config.yaml
d_model: 256
head_dim: 32
positions: "learned"
parallel_block: false
init: "normal"
init_std_up: 0.0243
warmup_steps: 200
batch_tokens: 65536
train_tokens: 317400000
Each number is 50 + 10 x the weight over the matrix's rms, rounded and kept within 0 to 99. Layers, rows and columns count from 0.

# down: layer 9 MLP down (transposed), 1024x256, rms 0.107, rows 392-418, columns 0-127
# up: layer 9 MLP up, 1024x256, rms 0.197, rows 393-419, columns 0-127
down392:49 45 62 50 47 46 65 62 57 43 50 42 43 40 71 64 61 54 51 42 29 41 34 54 50 54 44 28 45 53 59 49 50 46 52 55 33 38 52 47 60 57 47 34 58 49 43 47 49 51 55 42 64 41 48 57 55 63 36 64 23 63 41 54 38 47 63 54 68 43 50 55 37 48 56 42 50 52 61 48 51 59 44 38 36 62 54 39 51 38 43 61 35 43 48 70 43 51 54 72 48 47 52 37 50 47 43 57 53 48 49 47 42 51 44 47 49 45 59 54 50 60 51 56 40 46 53 51
up393:48 53 52 33 48 49 60 43 40 53 51 50 49 29 39 51 51 64 53 77 66 63 59 38 57 69 63 47 63 66 46 49 49 35 53 48 45 32 51 42 48 48 54 57 39 47 53 36 55 42 45 40 37 51 33 41 41 46 45 61 37 45 37 42 55 47 60 50 61 55 43 56 64 41 50 44 45 52 39 47 51 35 57 38 56 31 61 52 42 48 43 56 58 21 41 56 67 35 64 48 57 54 43 53 49 53 57 50 42 68 58 52 45 41 37 34 48 70 52 69 26 61 43 52 45 61 66 42
down393:62 42 55 52 53 57 39 46 54 54 49 41 52 64 49 56 45 56 40 44 45 41 54 45 44 29 64 47 50 51 65 56 46 44 43 53 41 61 55 47 53 34 50 47 36 37 63 43 50 39 49 56 44 59 47 48 47 59 62 54 36 53 40 48 56 51 48 34 49 42 58 58 37 49 44 43 49 68 58 43 54 51 56 49 56 48 49 50 32 46 25 78 60 66 53 40 48 38 65 74 44 44 50 43 48 53 47 49 50 39 46 38 46 60 67 50 42 61 49 49 59 42 52 46 46 39 40 67
up394:35 37 39 41 38 36 57 44 57 53 33 49 55 39 54 72 54 50 51 44 53 47 38 53 66 39 50 50 54 38 63 44 51 64 80 43 45 51 51 48 44 30 33 43 53 38 62 53 54 51 49 68 45 54 66 61 26 46 26 30 65 65 43 41 38 48 54 57 51 58 56 55 57 56 46 65 48 37 43 40 58 54 57 41 62 39 61 51 38 34 54 63 72 42 40 54 38 42 39 46 34 42 56 39 47 56 67 37 45 64 40 49 33 51 36 36 63 48 56 45 47 72 49 44 52 57 67 53
down394:54 50 44 19 58 64 51 48 45 66 47 32 39 38 48 40 57 61 57 51 57 53 54 36 62 53 47 66 55 57 55 47 54 49 42 50 41 55 49 52 54 55 56 55 64 46 53 41 48 31 49 56 39 53 68 65 56 59 60 51 37 42 65 52 49 57 50 60 54 47 59 47 34 42 32 45 58 65 72 35 49 54 49 58 62 47 46 45 53 61 43 36 55 62 49 55 61 44 71 60 40 36 51 45 80 49 61 42 55 53 57 53 54 24 43 44 47 39 63 37 65 50 52 42 50 38 49 59
up395:44 44 44 37 31 65 55 35 52 51 59 34 54 40 58 54 40 24 55 49 53 60 40 38 49 54 62 59 48 54 49 49 69 40 70 46 50 61 54 41 50 38 57 52 43 33 70 62 49 40 40 57 62 39 60 61 53 61 67 57 58 56 56 38 48 34 49 52 54 45 54 47 51 42 57 49 58 39 60 67 40 52 49 47 47 46 67 49 57 37 32 69 69 46 65 55 39 38 50 45 34 55 62 38 39 55 34 56 61 47 57 31 60 53 45 49 49 43 57 56 37 26 47 57 49 42 50 41
down395:54 40 82 80 63 55 42 41 49 37 54 38 49 72 58 63 55 27 57 53 45 65 52 56 50 51 40 63 57 61 64 53 40 75 56 35 49 37 53 43 46 53 44 49 52 62 38 41 61 64 62 59 44 50 66 51 55 47 39 41 61 56 43 54 40 41 70 62 69 54 49 31 36 50 56 44 30 49 53 50 52 35 69 37 53 22 38 66 56 31 66 49 50 46 46 30 58 48 35 62 61 40 39 42 53 45 64 49 56 63 36 56 51 56 49 42 36 39 43 47 62 62 52 44 56 48 57 67
up396:36 62 69 43 68 49 59 33 49 45 52 57 48 53 50 63 51 47 43 49 61 39 45 55 28 39 61 50 58 65 53 53 61 56 41 74 54 49 57 32 40 46 47 52 34 48 62 41 59 72 38 71 44 41 54 58 37 60 37 31 58 74 44 58 46 64 53 51 71 81 40 34 62 55 57 53 54 55 34 53 65 46 69 37 46 28 45 34 65 45 42 35 60 67 47 41 36 46 52 72 53 59 57 48 32 50 54 58 44 54 56 47 44 65 33 48 44 62 54 55 54 59 46 54 50 55 57 50
down396:39 53 77 54 36 54 52 42 40 54 54 67 43 55 48 53 50 54 44 40 50 44 62 51 72 48 51 51 55 45 54 54 65 40 34 51 36 34 53 59 57 41 63 76 58 46 43 39 58 52 35 58 39 62 42 40 33 62 43 32 46 54 58 45 56 48 27 39 45 46 59 39 39 64 50 68 42 42 26 67 40 49 47 44 62 38 54 49 58 65 71 40 70 40 47 55 26 47 53 66 68 59 53 57 40 50 65 43 46 59 67 53 54 54 45 46 47 45 51 54 47 65 57 53 51 67 45 74
up397:56 34 48 62 44 67 50 65 49 56 69 52 63 52 59 35 52 43 50 48 54 49 46 36 63 52 60 41 38 46 34 47 63 38 63 43 58 56 59 45 44 25 44 52 59 33 36 63 47 66 53 47 44 47 69 45 41 56 37 45 41 47 51 42 37 48 57 65 39 47 33 43 64 43 40 61 46 57 30 56 42 26 50 53 63 33 50 51 60 50 50 44 54 43 39 49 41 55 41 65 51 46 31 31 54 49 39 58 43 56 48 38 48 38 32 46 57 52 56 62 56 39 31 75 43 62 61 60
down397:60 52 50 54 53 69 47 47 50 43 57 58 31 48 46 63 61 52 46 59 57 41 57 77 47 50 48 78 53 60 56 63 47 49 56 60 41 43 25 46 46 48 46 45 61 28 53 58 35 44 47 60 41 53 43 39 39 37 45 27 62 49 48 49 53 61 39 41 48 32 48 44 44 46 45 59 55 46 52 53 49 51 53 39 65 48 48 40 41 42 46 54 39 56 58 59 41 61 51 30 45 39 43 38 56 57 44 39 50 44 68 56 45 31 59 37 51 44 45 47 48 57 54 51 64 46 45 58
up398:35 48 54 61 48 45 50 25 48 65 43 77 50 51 46 68 37 40 39 57 60 53 52 62 40 49 49 52 46 59 62 47 46 41 50 61 65 71 58 30 52 65 57 56 49 48 55 58 66 61 26 44 39 50 58 42 42 48 46 57 55 60 48 54 23 33 44 43 62 35 50 41 48 49 31 54 69 50 55 50 47 48 50 52 52 33 38 47 43 54 54 46 56 54 63 44 45 35 58 60 39 55 62 63 62 47 48 49 29 39 60 56 50 37 66 44 55 60 44 36 54 51 55 57 55 54 45 63
down398:47 49 63 35 46 57 45 44 61 44 31 39 60 34 53 59 45 53 41 64 46 38 38 36 50 63 56 46 61 39 38 40 55 57 57 58 52 51 64 65 56 55 25 64 39 47 57 45 50 54 40 58 49 65 36 48 54 50 49 42 57 49 45 42 32 35 41 43 48 43 48 52 60 55 71 72 61 50 64 62 53 47 50 52 44 63 53 45 57 28 40 36 43 53 50 58 62 34 51 52 75 48 61 49 41 69 49 42 64 64 47 46 53 46 55 71 40 51 34 44 52 37 70 45 46 46 65 62
up399:79 40 63 51 59 50 53 52 50 32 37 46 53 69 40 61 38 59 50 43 64 55 70 66 37 58 55 50 71 27 42 52 50 45 58 55 54 55 48 57 51 36 45 54 55 54 65 69 45 51 55 36 35 52 51 75 63 53 67 44 54 47 47 49 60 42 50 65 69 49 53 59 45 55 30 57 56 42 66 30 45 58 38 50 48 50 47 65 47 63 49 59 45 72 58 33 42 68 33 66 46 38 41 37 36 50 46 41 51 39 40 51 59 33 60 53 49 48 66 63 45 24 53 52 40 35 43 49
down399:46 46 53 39 40 66 57 53 40 52 55 58 37 57 48 57 61 44 39 44 53 46 60 51 46 54 50 68 34 50 57 60 46 50 38 45 43 48 51 33 54 36 45 37 56 68 53 50 23 44 51 60 53 53 44 64 62 55 45 43 52 55 42 71 71 41 39 50 58 48 42 47 44 30 66 55 78 33 39 61 57 57 30 53 46 71 73 56 52 41 63 57 73 70 45 60 53 57 66 38 50 37 55 29 62 65 68 45 63 34 64 40 57 45 46 47 48 49 44 44 37 54 57 56 27 60 54 56
up400:48 64 52 57 68 65 45 37 58 55 32 30 54 49 50 47 39 55 32 51 55 57 31 50 47 47 64 47 58 58 53 55 49 61 48 49 40 45 59 82 44 48 51 56 55 57 66 54 61 42 54 41 38 50 41 68 46 65 61 53 38 59 54 54 67 52 56 50 41 48 46 54 42 37 60 39 42 33 56 64 50 57 72 51 34 44 45 47 50 48 49 51 52 56 47 46 46 57 50 48 60 59 53 41 52 53 38 63 71 64 51 35 67 39 52 71 51 49 43 53 43 29 46 45 44 35 46 58
down400:54 57 50 52 42 63 26 57 47 51 46 49 34 45 52 63 46 60 46 69 51 57 54 46 50 54 69 57 56 48 44 38 57 38 39 37 64 52 45 47 49 53 34 48 32 39 46 41 55 47 57 49 47 66 48 60 62 40 62 63 26 51 51 46 52 34 62 43 54 33 60 47 50 37 41 12 49 39 56 39 63 52 65 67 67 58 60 55 54 33 66 51 30 56 55 51 59 45 50 57 56 38 35 42 47 57 53 43 52 60 64 55 60 37 50 47 61 48 55 52 48 48 53 78 56 68 55 46
up401:37 36 54 49 46 55 63 65 52 52 67 50 75 42 55 70 49 45 47 55 34 67 39 51 55 52 50 49 42 45 44 41 45 32 34 42 57 38 32 43 46 43 37 68 52 61 42 28 41 56 57 44 45 45 58 68 42 57 49 34 47 47 30 48 37 47 61 21 51 43 67 39 42 50 61 51 71 61 56 32 49 54 54 61 57 58 76 60 56 44 58 55 38 58 58 34 58 43 47 38 47 49 25 58 51 47 50 27 32 38 61 44 29 41 63 46 39 37 53 51 52 46 45 47 41 33 72 58
down401:47 46 41 38 38 41 44 60 38 35 31 48 74 39 38 41 54 48 55 48 49 42 52 38 37 62 27 66 59 49 44 48 48 38 52 53 52 63 53 50 58 58 50 57 42 60 60 64 40 42 63 53 41 50 49 44 56 55 46 52 42 52 46 67 50 41 39 61 33 59 50 65 65 63 43 57 81 53 41 44 66 38 60 43 16 54 37 40 47 73 39 57 42 42 45 52 59 22 69 43 45 55 55 43 54 46 55 77 34 55 54 41 50 42 43 26 52 57 59 50 47 61 41 56 37 64 37 59
up402:71 34 37 47 62 46 51 54 46 53 45 59 51 49 42 50 55 41 52 49 59 38 65 53 54 52 49 45 41 48 53 58 77 54 47 55 41 48 63 46 49 34 49 41 52 53 42 39 58 41 51 41 52 58 45 45 39 48 43 47 46 46 46 52 53 51 44 49 32 49 50 37 50 46 55 38 46 50 48 67 53 38 42 53 43 59 45 33 57 49 55 48 44 38 50 57 50 46 35 36 64 53 62 37 52 66 66 31 64 64 47 49 43 51 37 55 45 52 56 44 61 42 53 51 53 52 61 40
down402:39 69 51 58 53 41 28 43 53 53 53 37 42 53 53 67 42 46 43 57 43 57 41 56 56 59 47 46 58 66 41 49 48 56 63 54 52 58 34 43 52 37 50 28 60 42 63 56 60 48 42 44 54 45 49 63 41 45 56 42 34 55 53 54 44 60 64 52 42 55 52 69 65 52 51 53 54 52 42 38 54 61 55 50 54 42 48 72 66 55 29 52 57 58 69 60 49 48 58 71 44 56 38 43 61 32 66 39 45 48 56 63 54 33 55 55 43 50 41 39 42 58 59 60 54 34 51 61
up403:52 36 66 48 58 46 39 48 32 51 56 57 62 68 52 42 38 68 50 48 63 49 51 62 78 38 48 59 40 54 36 38 54 60 40 59 51 42 43 57 45 50 49 41 59 53 41 42 50 36 46 56 70 55 55 65 55 62 43 34 55 50 56 51 49 66 55 64 46 53 60 74 69 52 47 60 48 50 49 51 61 44 23 52 67 56 52 43 48 50 67 66 41 37 51 68 45 24 51 74 56 75 46 63 48 47 44 74 56 69 56 38 61 38 64 46 55 39 74 55 67 58 58 45 37 45 59 36
down403:45 30 60 67 74 43 49 69 35 64 52 39 50 65 52 72 60 72 34 57 69 57 56 60 45 50 54 60 31 64 64 32 42 55 44 46 73 68 52 47 25 47 50 50 48 58 58 49 48 65 66 40 57 40 45 48 20 58 45 46 35 48 60 64 49 68 56 46 34 55 66 57 57 57 57 38 58 58 48 42 54 57 42 40 63 43 42 59 47 58 61 43 39 55 60 42 42 31 44 60 41 46 56 37 54 27 26 55 74 69 42 27 42 38 41 57 41 68 50 48 65 38 34 51 49 35 36 47
up404:54 46 58 44 57 55 46 49 48 42 45 40 60 46 51 52 31 55 48 58 56 54 54 50 67 61 54 62 40 48 45 23 61 56 54 65 61 50 64 59 54 48 55 44 35 41 47 55 76 46 44 57 52 72 55 46 51 34 54 51 46 71 34 43 57 51 63 42 61 37 64 33 38 67 53 61 69 46 42 39 55 53 59 42 36 42 27 44 49 44 47 54 44 45 72 62 56 37 65 60 64 34 52 39 57 51 53 78 52 58 34 49 39 61 54 53 39 39 59 57 34 50 35 41 61 80 63 38
down404:42 54 32 45 53 67 21 43 57 44 60 69 29 67 58 46 42 53 61 47 58 56 60 45 56 50 46 56 49 53 52 45 40 68 48 53 40 61 47 47 46 46 58 65 57 54 50 63 68 40 42 40 45 45 47 43 52 40 64 49 39 55 65 45 45 40 38 66 54 41 56 24 69 48 71 44 63 46 32 54 64 48 55 48 63 56 30 25 60 49 45 56 38 50 46 68 26 47 71 63 39 51 42 38 45 22 59 55 37 63 55 33 44 68 43 65 53 52 66 41 56 54 40 46 56 64 43 46
up405:40 61 62 55 33 37 52 54 44 70 64 32 69 42 40 65 49 51 40 40 50 59 40 51 21 56 44 65 45 27 58 42 49 52 44 33 44 47 55 50 42 47 49 43 53 43 35 39 46 52 65 41 58 49 54 71 52 39 35 55 57 64 43 55 35 47 54 43 51 62 50 59 54 70 49 57 43 52 61 38 50 46 42 41 62 52 56 40 67 63 53 40 47 44 49 40 43 45 61 54 58 55 57 44 47 52 49 53 68 54 60 54 49 56 46 45 43 48 59 55 53 44 68 58 44 56 49 47
down405:37 34 63 78 40 49 38 53 47 60 54 65 35 64 35 46 57 60 40 41 66 39 65 49 50 54 26 53 58 55 62 42 43 43 37 54 57 46 60 41 40 43 50 66 54 69 44 55 59 43 41 55 54 45 36 52 52 43 63 45 43 51 35 34 41 64 44 49 26 52 50 53 32 57 38 47 57 56 33 35 57 66 37 60 56 48 43 46 43 56 58 48 46 64 46 63 53 44 47 53 67 45 56 37 48 49 58 32 44 48 48 57 55 58 56 62 52 62 58 49 56 67 69 35 36 51 38 48
up406:44 50 31 57 41 49 64 56 55 43 40 52 49 45 49 46 52 38 49 47 52 37 34 54 42 55 71 60 52 62 59 60 54 56 45 52 48 53 43 32 44 48 51 70 40 71 41 43 46 46 57 74 40 18 48 49 60 53 56 53 54 51 59 53 65 43 59 58 48 73 56 50 37 55 49 45 77 54 66 57 44 49 31 57 49 45 31 57 40 61 49 50 47 59 56 65 41 45 45 53 53 57 25 38 55 69 51 43 39 32 40 48 52 59 51 63 39 48 41 59 50 47 51 32 56 38 51 46
down406:46 55 56 34 42 70 44 50 48 57 45 34 50 63 55 59 40 36 44 25 39 40 41 44 70 45 55 55 44 67 53 44 62 39 59 25 62 58 58 50 53 46 45 30 51 53 45 48 55 49 34 49 49 56 45 54 49 63 45 45 46 41 40 58 38 60 36 40 63 45 38 44 55 48 55 54 44 43 50 54 36 44 54 56 49 54 51 55 47 52 63 48 46 37 60 43 52 39 49 57 55 38 72 52 49 43 47 64 54 42 62 44 67 41 44 61 58 58 72 58 49 49 47 52 50 52 42 48
up407:59 65 59 51 57 45 67 59 54 67 52 41 51 42 64 33 56 55 36 41 45 55 38 54 40 66 56 51 50 59 62 53 57 44 50 55 64 39 63 31 49 53 48 63 37 59 43 45 45 41 48 52 33 53 54 45 39 63 53 69 66 24 65 46 51 54 63 40 51 37 58 50 39 38 54 45 63 47 49 51 69 65 52 47 46 52 44 26 56 35 51 62 40 44 34 54 53 44 59 49 58 58 51 54 52 55 51 57 38 41 46 64 58 51 47 47 73 33 63 42 52 34 56 50 50 62 53 52
down407:51 32 48 62 47 41 43 57 56 45 53 53 47 47 48 43 62 52 55 43 46 46 40 57 40 53 44 48 47 38 32 61 61 43 69 42 38 40 49 46 51 51 47 47 44 51 46 48 58 54 58 61 60 41 48 45 62 62 41 53 40 64 55 69 51 47 35 60 59 44 35 53 61 55 59 52 53 52 55 66 42 54 20 49 60 60 48 53 32 58 42 63 47 39 51 58 35 52 50 46 44 58 38 67 58 53 46 34 56 51 40 54 58 53 51 60 29 51 50 40 46 67 42 45 25 51 35 27
up408:54 48 64 40 32 50 66 50 42 47 27 50 48 42 58 70 49 42 43 33 45 63 68 59 40 43 54 45 58 48 65 54 43 57 59 61 64 64 62 45 52 54 41 43 37 56 51 54 49 48 50 41 45 39 34 47 44 65 40 43 56 69 55 27 27 42 36 44 49 41 53 42 45 44 58 70 58 51 32 42 43 48 46 40 46 56 52 48 59 35 48 71 41 47 37 58 51 49 47 43 59 52 50 41 36 38 46 48 61 52 47 67 49 58 63 42 41 49 37 50 45 44 59 50 53 50 35 54
down408:58 60 38 64 66 44 45 49 48 50 78 39 42 61 49 52 48 48 67 59 67 38 29 30 53 53 54 61 40 60 31 48 64 48 27 45 41 49 61 58 55 42 58 32 56 46 50 52 56 50 49 57 54 43 60 66 55 47 69 59 55 32 40 58 66 50 51 49 40 54 52 55 43 53 40 35 41 53 54 56 54 44 47 52 55 53 50 44 58 48 41 33 55 60 70 54 44 51 47 49 42 64 42 52 61 51 48 46 42 57 51 36 44 38 28 49 48 46 56 51 54 47 29 67 43 38 55 47
up409:46 41 51 34 43 52 41 53 50 51 40 37 31 43 56 48 64 66 62 23 84 68 55 51 43 47 63 71 42 43 49 42 65 35 41 53 47 45 53 71 46 43 39 44 43 54 54 52 38 64 55 51 53 47 60 56 42 60 44 56 37 54 66 54 38 62 56 63 47 52 58 45 52 39 46 45 55 38 60 56 54 58 43 49 73 70 64 49 45 59 52 49 37 44 39 30 66 47 46 59 46 52 31 39 65 37 51 48 61 43 27 39 54 44 60 53 46 48 57 37 45 40 35 58 40 50 66 56
down409:56 52 52 52 49 61 55 39 40 62 55 50 63 53 56 65 51 52 44 35 35 55 48 49 66 75 72 65 41 37 45 42 49 45 53 56 42 28 50 63 46 49 60 33 52 66 52 43 51 51 48 48 57 29 36 45 49 62 43 59 45 33 52 77 46 52 49 51 38 71 34 40 72 54 54 56 28 41 39 50 33 70 68 58 54 53 27 69 42 56 65 51 39 46 47 47 35 57 41 47 45 35 33 47 52 63 58 53 52 57 40 70 44 46 54 39 40 25 61 57 71 48 46 48 38 63 34 46
up410:60 42 48 60 41 36 59 35 48 63 52 59 62 49 67 57 48 65 49 57 66 44 61 49 67 42 51 38 37 49 44 50 50 36 67 32 44 58 64 66 52 45 58 40 44 46 55 53 41 43 25 52 48 83 50 42 56 50 40 58 55 58 39 33 48 57 48 47 52 29 58 47 50 54 48 65 57 63 56 47 53 37 65 57 65 61 59 47 48 59 43 53 52 35 40 64 43 51 58 61 51 64 42 46 26 47 51 47 43 62 66 56 45 40 33 21 68 46 28 29 40 46 47 54 33 48 32 57
down410:34 48 45 52 56 42 45 50 72 62 39 49 42 53 48 60 64 45 46 39 45 51 48 38 54 24 48 57 65 50 54 60 55 52 27 33 42 37 59 37 35 56 60 64 60 47 40 41 51 44 60 66 79 38 55 34 59 34 21 21 57 37 46 62 56 49 37 37 48 71 43 52 49 48 48 43 59 52 82 31 48 49 33 64 60 55 51 44 32 47 35 55 42 62 43 54 61 40 62 51 64 33 58 47 61 43 42 45 68 44 47 36 61 65 76 44 45 34 57 58 62 77 43 48 51 66 54 50
up411:57 40 77 69 44 48 52 30 53 56 52 51 54 52 59 63 40 63 39 57 51 37 25 35 56 42 71 52 37 52 49 51 50 45 27 50 45 41 54 62 49 50 55 40 58 57 62 37 56 35 49 79 59 60 55 49 48 60 57 59 63 48 39 44 34 50 41 54 26 58 62 68 33 45 43 27 42 55 72 55 43 64 59 52 61 52 43 52 45 55 45 45 63 46 54 50 36 50 45 57 59 44 51 56 33 65 33 43 48 43 57 45 57 35 42 42 48 40 66 50 50 51 44 56 53 42 68 46
down411:42 47 38 63 63 45 64 42 39 58 46 54 25 28 50 24 44 62 70 67 50 50 43 60 49 57 42 40 51 55 52 50 47 47 41 57 64 30 44 51 46 45 57 28 48 61 61 55 50 41 50 26 40 66 61 49 46 34 55 58 45 56 59 44 56 35 50 65 50 47 20 40 46 52 45 30 46 45 24 63 46 45 53 51 48 59 53 52 49 45 58 64 54 41 43 75 70 51 41 69 32 47 41 37 64 41 53 68 56 26 69 55 47 46 45 27 51 44 37 55 49 67 51 63 42 48 43 63
up412:56 41 38 56 49 56 41 48 57 54 45 42 59 40 61 48 44 37 63 42 54 49 54 48 56 45 52 49 56 53 55 43 56 49 56 59 45 62 48 49 45 41 60 44 47 49 46 55 48 52 51 35 43 62 45 52 51 60 43 42 31 51 43 59 44 54 28 48 72 60 56 52 50 67 47 48 63 59 41 47 57 44 42 36 58 35 40 29 41 48 43 47 25 50 43 49 76 58 51 50 33 63 45 35 64 40 69 71 30 55 58 48 39 38 62 55 53 48 50 42 35 28 44 68 55 43 66 50
down412:38 57 50 58 35 64 62 48 71 53 49 35 61 54 64 37 63 43 46 25 62 52 64 55 38 65 45 40 45 34 42 45 52 46 57 56 44 47 35 63 40 57 62 36 58 35 48 53 49 48 57 67 43 50 44 42 71 48 71 53 53 43 46 57 46 30 53 50 43 40 51 47 46 28 50 46 43 46 48 47 46 42 71 61 40 44 47 51 48 29 39 52 60 47 60 57 54 52 48 54 57 56 55 65 53 62 37 64 71 38 55 52 58 56 26 48 47 24 41 47 40 57 49 57 33 43 27 33
up413:63 73 46 49 35 41 48 49 47 41 39 36 64 48 57 73 61 49 35 57 43 43 58 55 47 47 54 57 53 45 46 48 55 64 53 61 45 36 55 58 61 63 39 39 53 59 38 51 40 51 42 48 34 47 54 62 45 37 42 49 51 49 41 54 39 37 48 30 49 55 42 53 47 58 67 50 39 53 57 65 59 51 58 49 71 52 46 38 67 50 43 48 64 57 52 30 48 38 54 54 40 33 55 56 52 45 58 67 53 46 60 29 58 53 50 31 58 59 53 55 37 27 47 62 44 39 49 56
down413:48 51 54 54 47 36 40 52 53 56 58 52 56 41 39 35 56 63 31 43 45 41 31 43 43 56 55 55 47 49 58 59 44 35 50 46 45 56 47 44 41 43 46 63 54 39 71 47 50 50 35 48 56 46 59 54 39 57 51 43 51 50 54 56 57 53 54 47 44 58 58 45 42 57 45 48 54 51 39 46 34 53 37 30 21 55 46 52 61 55 48 60 53 41 47 44 61 58 48 57 48 44 55 44 62 42 49 44 52 49 61 52 47 45 53 57 44 54 49 49 45 56 51 40 53 53 45 47
up414:63 57 48 58 62 68 59 61 54 51 61 53 26 50 43 48 41 67 45 37 67 49 46 51 42 35 48 73 49 45 69 37 62 47 49 37 50 59 38 58 55 52 49 64 46 46 40 58 45 45 50 68 40 59 48 58 43 52 66 56 55 52 68 64 36 59 52 48 51 45 55 48 64 72 45 42 60 37 43 63 42 61 34 36 47 62 48 48 38 56 46 58 53 45 44 59 58 37 54 45 34 43 60 42 60 33 53 17 42 55 55 47 37 38 46 37 60 54 59 53 50 47 53 52 49 63 44 50
down414:48 58 57 37 54 44 47 42 26 50 35 59 78 57 57 43 33 47 41 56 45 44 43 49 51 56 57 48 48 29 31 63 52 50 57 49 63 44 35 62 52 46 59 52 50 51 55 60 40 46 67 65 54 46 53 52 42 45 41 60 45 53 47 41 65 42 52 36 45 53 47 69 62 54 52 46 67 46 45 44 47 39 34 49 36 57 42 43 66 44 43 53 47 53 49 59 65 45 42 66 38 46 35 41 66 40 56 52 54 40 36 56 57 47 46 36 54 52 56 47 48 66 48 51 57 57 54 43
up415:36 42 46 47 56 43 53 55 55 50 40 63 61 40 47 49 59 42 39 64 50 30 61 53 42 31 60 45 40 34 67 53 52 63 36 52 47 67 46 31 44 56 64 52 52 54 50 54 68 41 40 64 53 71 43 32 44 46 72 53 43 61 66 67 22 43 47 61 56 46 52 59 38 45 65 48 52 48 54 49 62 45 57 59 53 59 45 44 44 67 49 45 61 50 42 44 29 57 31 58 40 54 37 47 55 45 43 43 51 56 63 40 51 60 49 50 56 51 40 39 59 38 44 45 53 54 53 52
down415:44 46 48 58 64 65 42 56 70 53 49 63 73 44 54 32 41 56 57 34 58 66 54 59 61 55 47 54 69 36 41 45 51 44 51 41 60 47 40 59 39 42 29 51 64 44 61 39 54 49 50 50 59 43 46 51 48 77 41 41 50 59 37 62 63 71 49 44 41 31 53 61 61 49 52 52 54 49 54 52 41 49 46 41 55 34 47 67 47 73 58 45 34 42 58 66 68 59 64 54 34 38 54 41 45 48 53 38 45 73 46 60 73 55 71 43 61 65 68 46 45 52 57 57 44 45 45 44
up416:66 58 57 42 49 45 53 44 57 60 42 39 59 55 41 49 35 37 54 58 33 42 55 57 45 48 51 51 47 58 44 46 40 45 64 34 54 59 51 47 62 58 35 40 62 34 51 39 60 75 49 46 57 43 56 49 55 56 52 37 41 55 52 50 49 31 61 46 42 48 40 51 51 44 48 67 45 45 47 44 60 56 48 42 52 65 43 54 55 61 47 53 30 57 51 36 61 67 50 61 55 56 52 57 65 46 60 56 44 54 48 54 72 48 57 50 56 50 59 59 51 37 34 71 56 40 40 49
down416:48 42 49 36 46 48 53 52 57 52 60 70 57 41 63 60 47 67 36 40 62 53 57 50 54 43 56 60 55 37 58 58 41 43 48 59 39 96 30 47 47 41 58 52 56 49 51 35 49 41 65 68 38 42 48 46 51 32 41 37 46 59 54 61 31 54 43 45 61 58 55 58 48 45 44 40 60 54 52 43 60 59 41 75 70 59 42 42 49 47 58 34 50 37 48 51 43 54 45 46 54 60 60 54 44 33 69 44 50 47 54 50 41 58 40 55 50 48 52 46 57 56 49 46 47 51 61 55
up417:52 52 51 55 43 62 56 52 42 51 55 37 56 52 49 42 47 70 51 58 63 29 53 62 54 51 44 65 51 42 57 40 54 50 54 39 53 41 44 50 49 57 56 60 46 55 59 45 51 45 49 44 22 53 55 40 49 39 61 38 36 51 32 52 43 43 54 75 29 50 41 56 63 59 46 54 48 41 54 75 26 53 38 45 48 50 54 55 37 64 46 51 46 53 51 60 65 56 48 59 47 51 34 68 60 49 49 67 51 47 54 24 48 37 45 56 45 45 46 35 39 40 64 55 41 50 46 53
down417:55 56 55 42 47 32 50 56 64 35 46 48 42 48 47 59 57 44 59 44 49 56 48 63 55 46 49 58 61 34 56 59 50 57 40 38 44 33 50 61 67 53 78 56 68 36 42 42 46 69 54 36 54 59 49 45 37 37 54 53 73 49 52 46 55 52 46 36 65 53 59 49 56 47 51 53 51 55 43 40 54 51 35 43 42 33 48 62 47 51 56 49 49 35 31 37 41 43 61 23 70 53 34 39 42 49 55 40 27 54 30 60 57 50 57 59 54 67 64 51 52 66 63 34 55 62 61 45
up418:47 29 44 45 58 51 68 39 56 54 35 52 67 49 49 55 53 36 51 59 65 47 32 62 46 65 50 49 54 34 48 44 57 47 45 35 49 49 36 35 50 63 60 61 27 43 54 48 48 30 49 31 44 41 62 57 51 55 45 47 42 49 25 57 52 57 62 34 52 47 58 56 48 41 41 46 48 48 65 43 28 37 55 46 39 35 62 58 55 71 41 45 45 57 45 51 37 73 36 54 49 61 50 47 40 39 61 53 49 39 48 43 55 45 49 61 59 37 45 49 50 67 67 53 56 60 45 42
down418:30 63 44 52 60 53 45 47 59 50 61 57 66 44 54 42 62 47 50 51 62 29 56 54 48 57 37 37 37 38 50 45 48 44 44 35 56 38 44 49 41 42 69 51 44 43 52 50 55 41 36 55 53 53 43 39 58 33 55 23 58 51 59 53 51 41 41 47 57 58 36 53 59 43 47 40 76 71 55 47 56 56 60 52 52 57 40 63 49 38 34 60 48 63 39 50 64 33 43 53 53 55 47 39 65 46 50 56 54 53 56 49 49 54 40 37 48 59 45 46 49 43 29 51 41 48 54 61
up419:56 45 50 61 57 47 44 53 44 59 48 46 61 51 31 36 29 66 68 42 55 55 29 44 66 64 37 42 38 57 50 45 56 60 40 63 48 57 55 68 53 42 47 46 61 61 62 43 58 28 30 56 48 72 49 54 69 49 53 58 71 46 48 43 65 48 53 58 38 64 56 59 34 53 44 59 33 36 43 50 49 60 40 50 61 37 55 48 60 61 59 45 49 49 41 76 57 45 26 55 42 45 70 48 52 48 46 57 47 55 56 47 49 44 44 55 56 61 49 56 34 45 25 61 46 42 59 55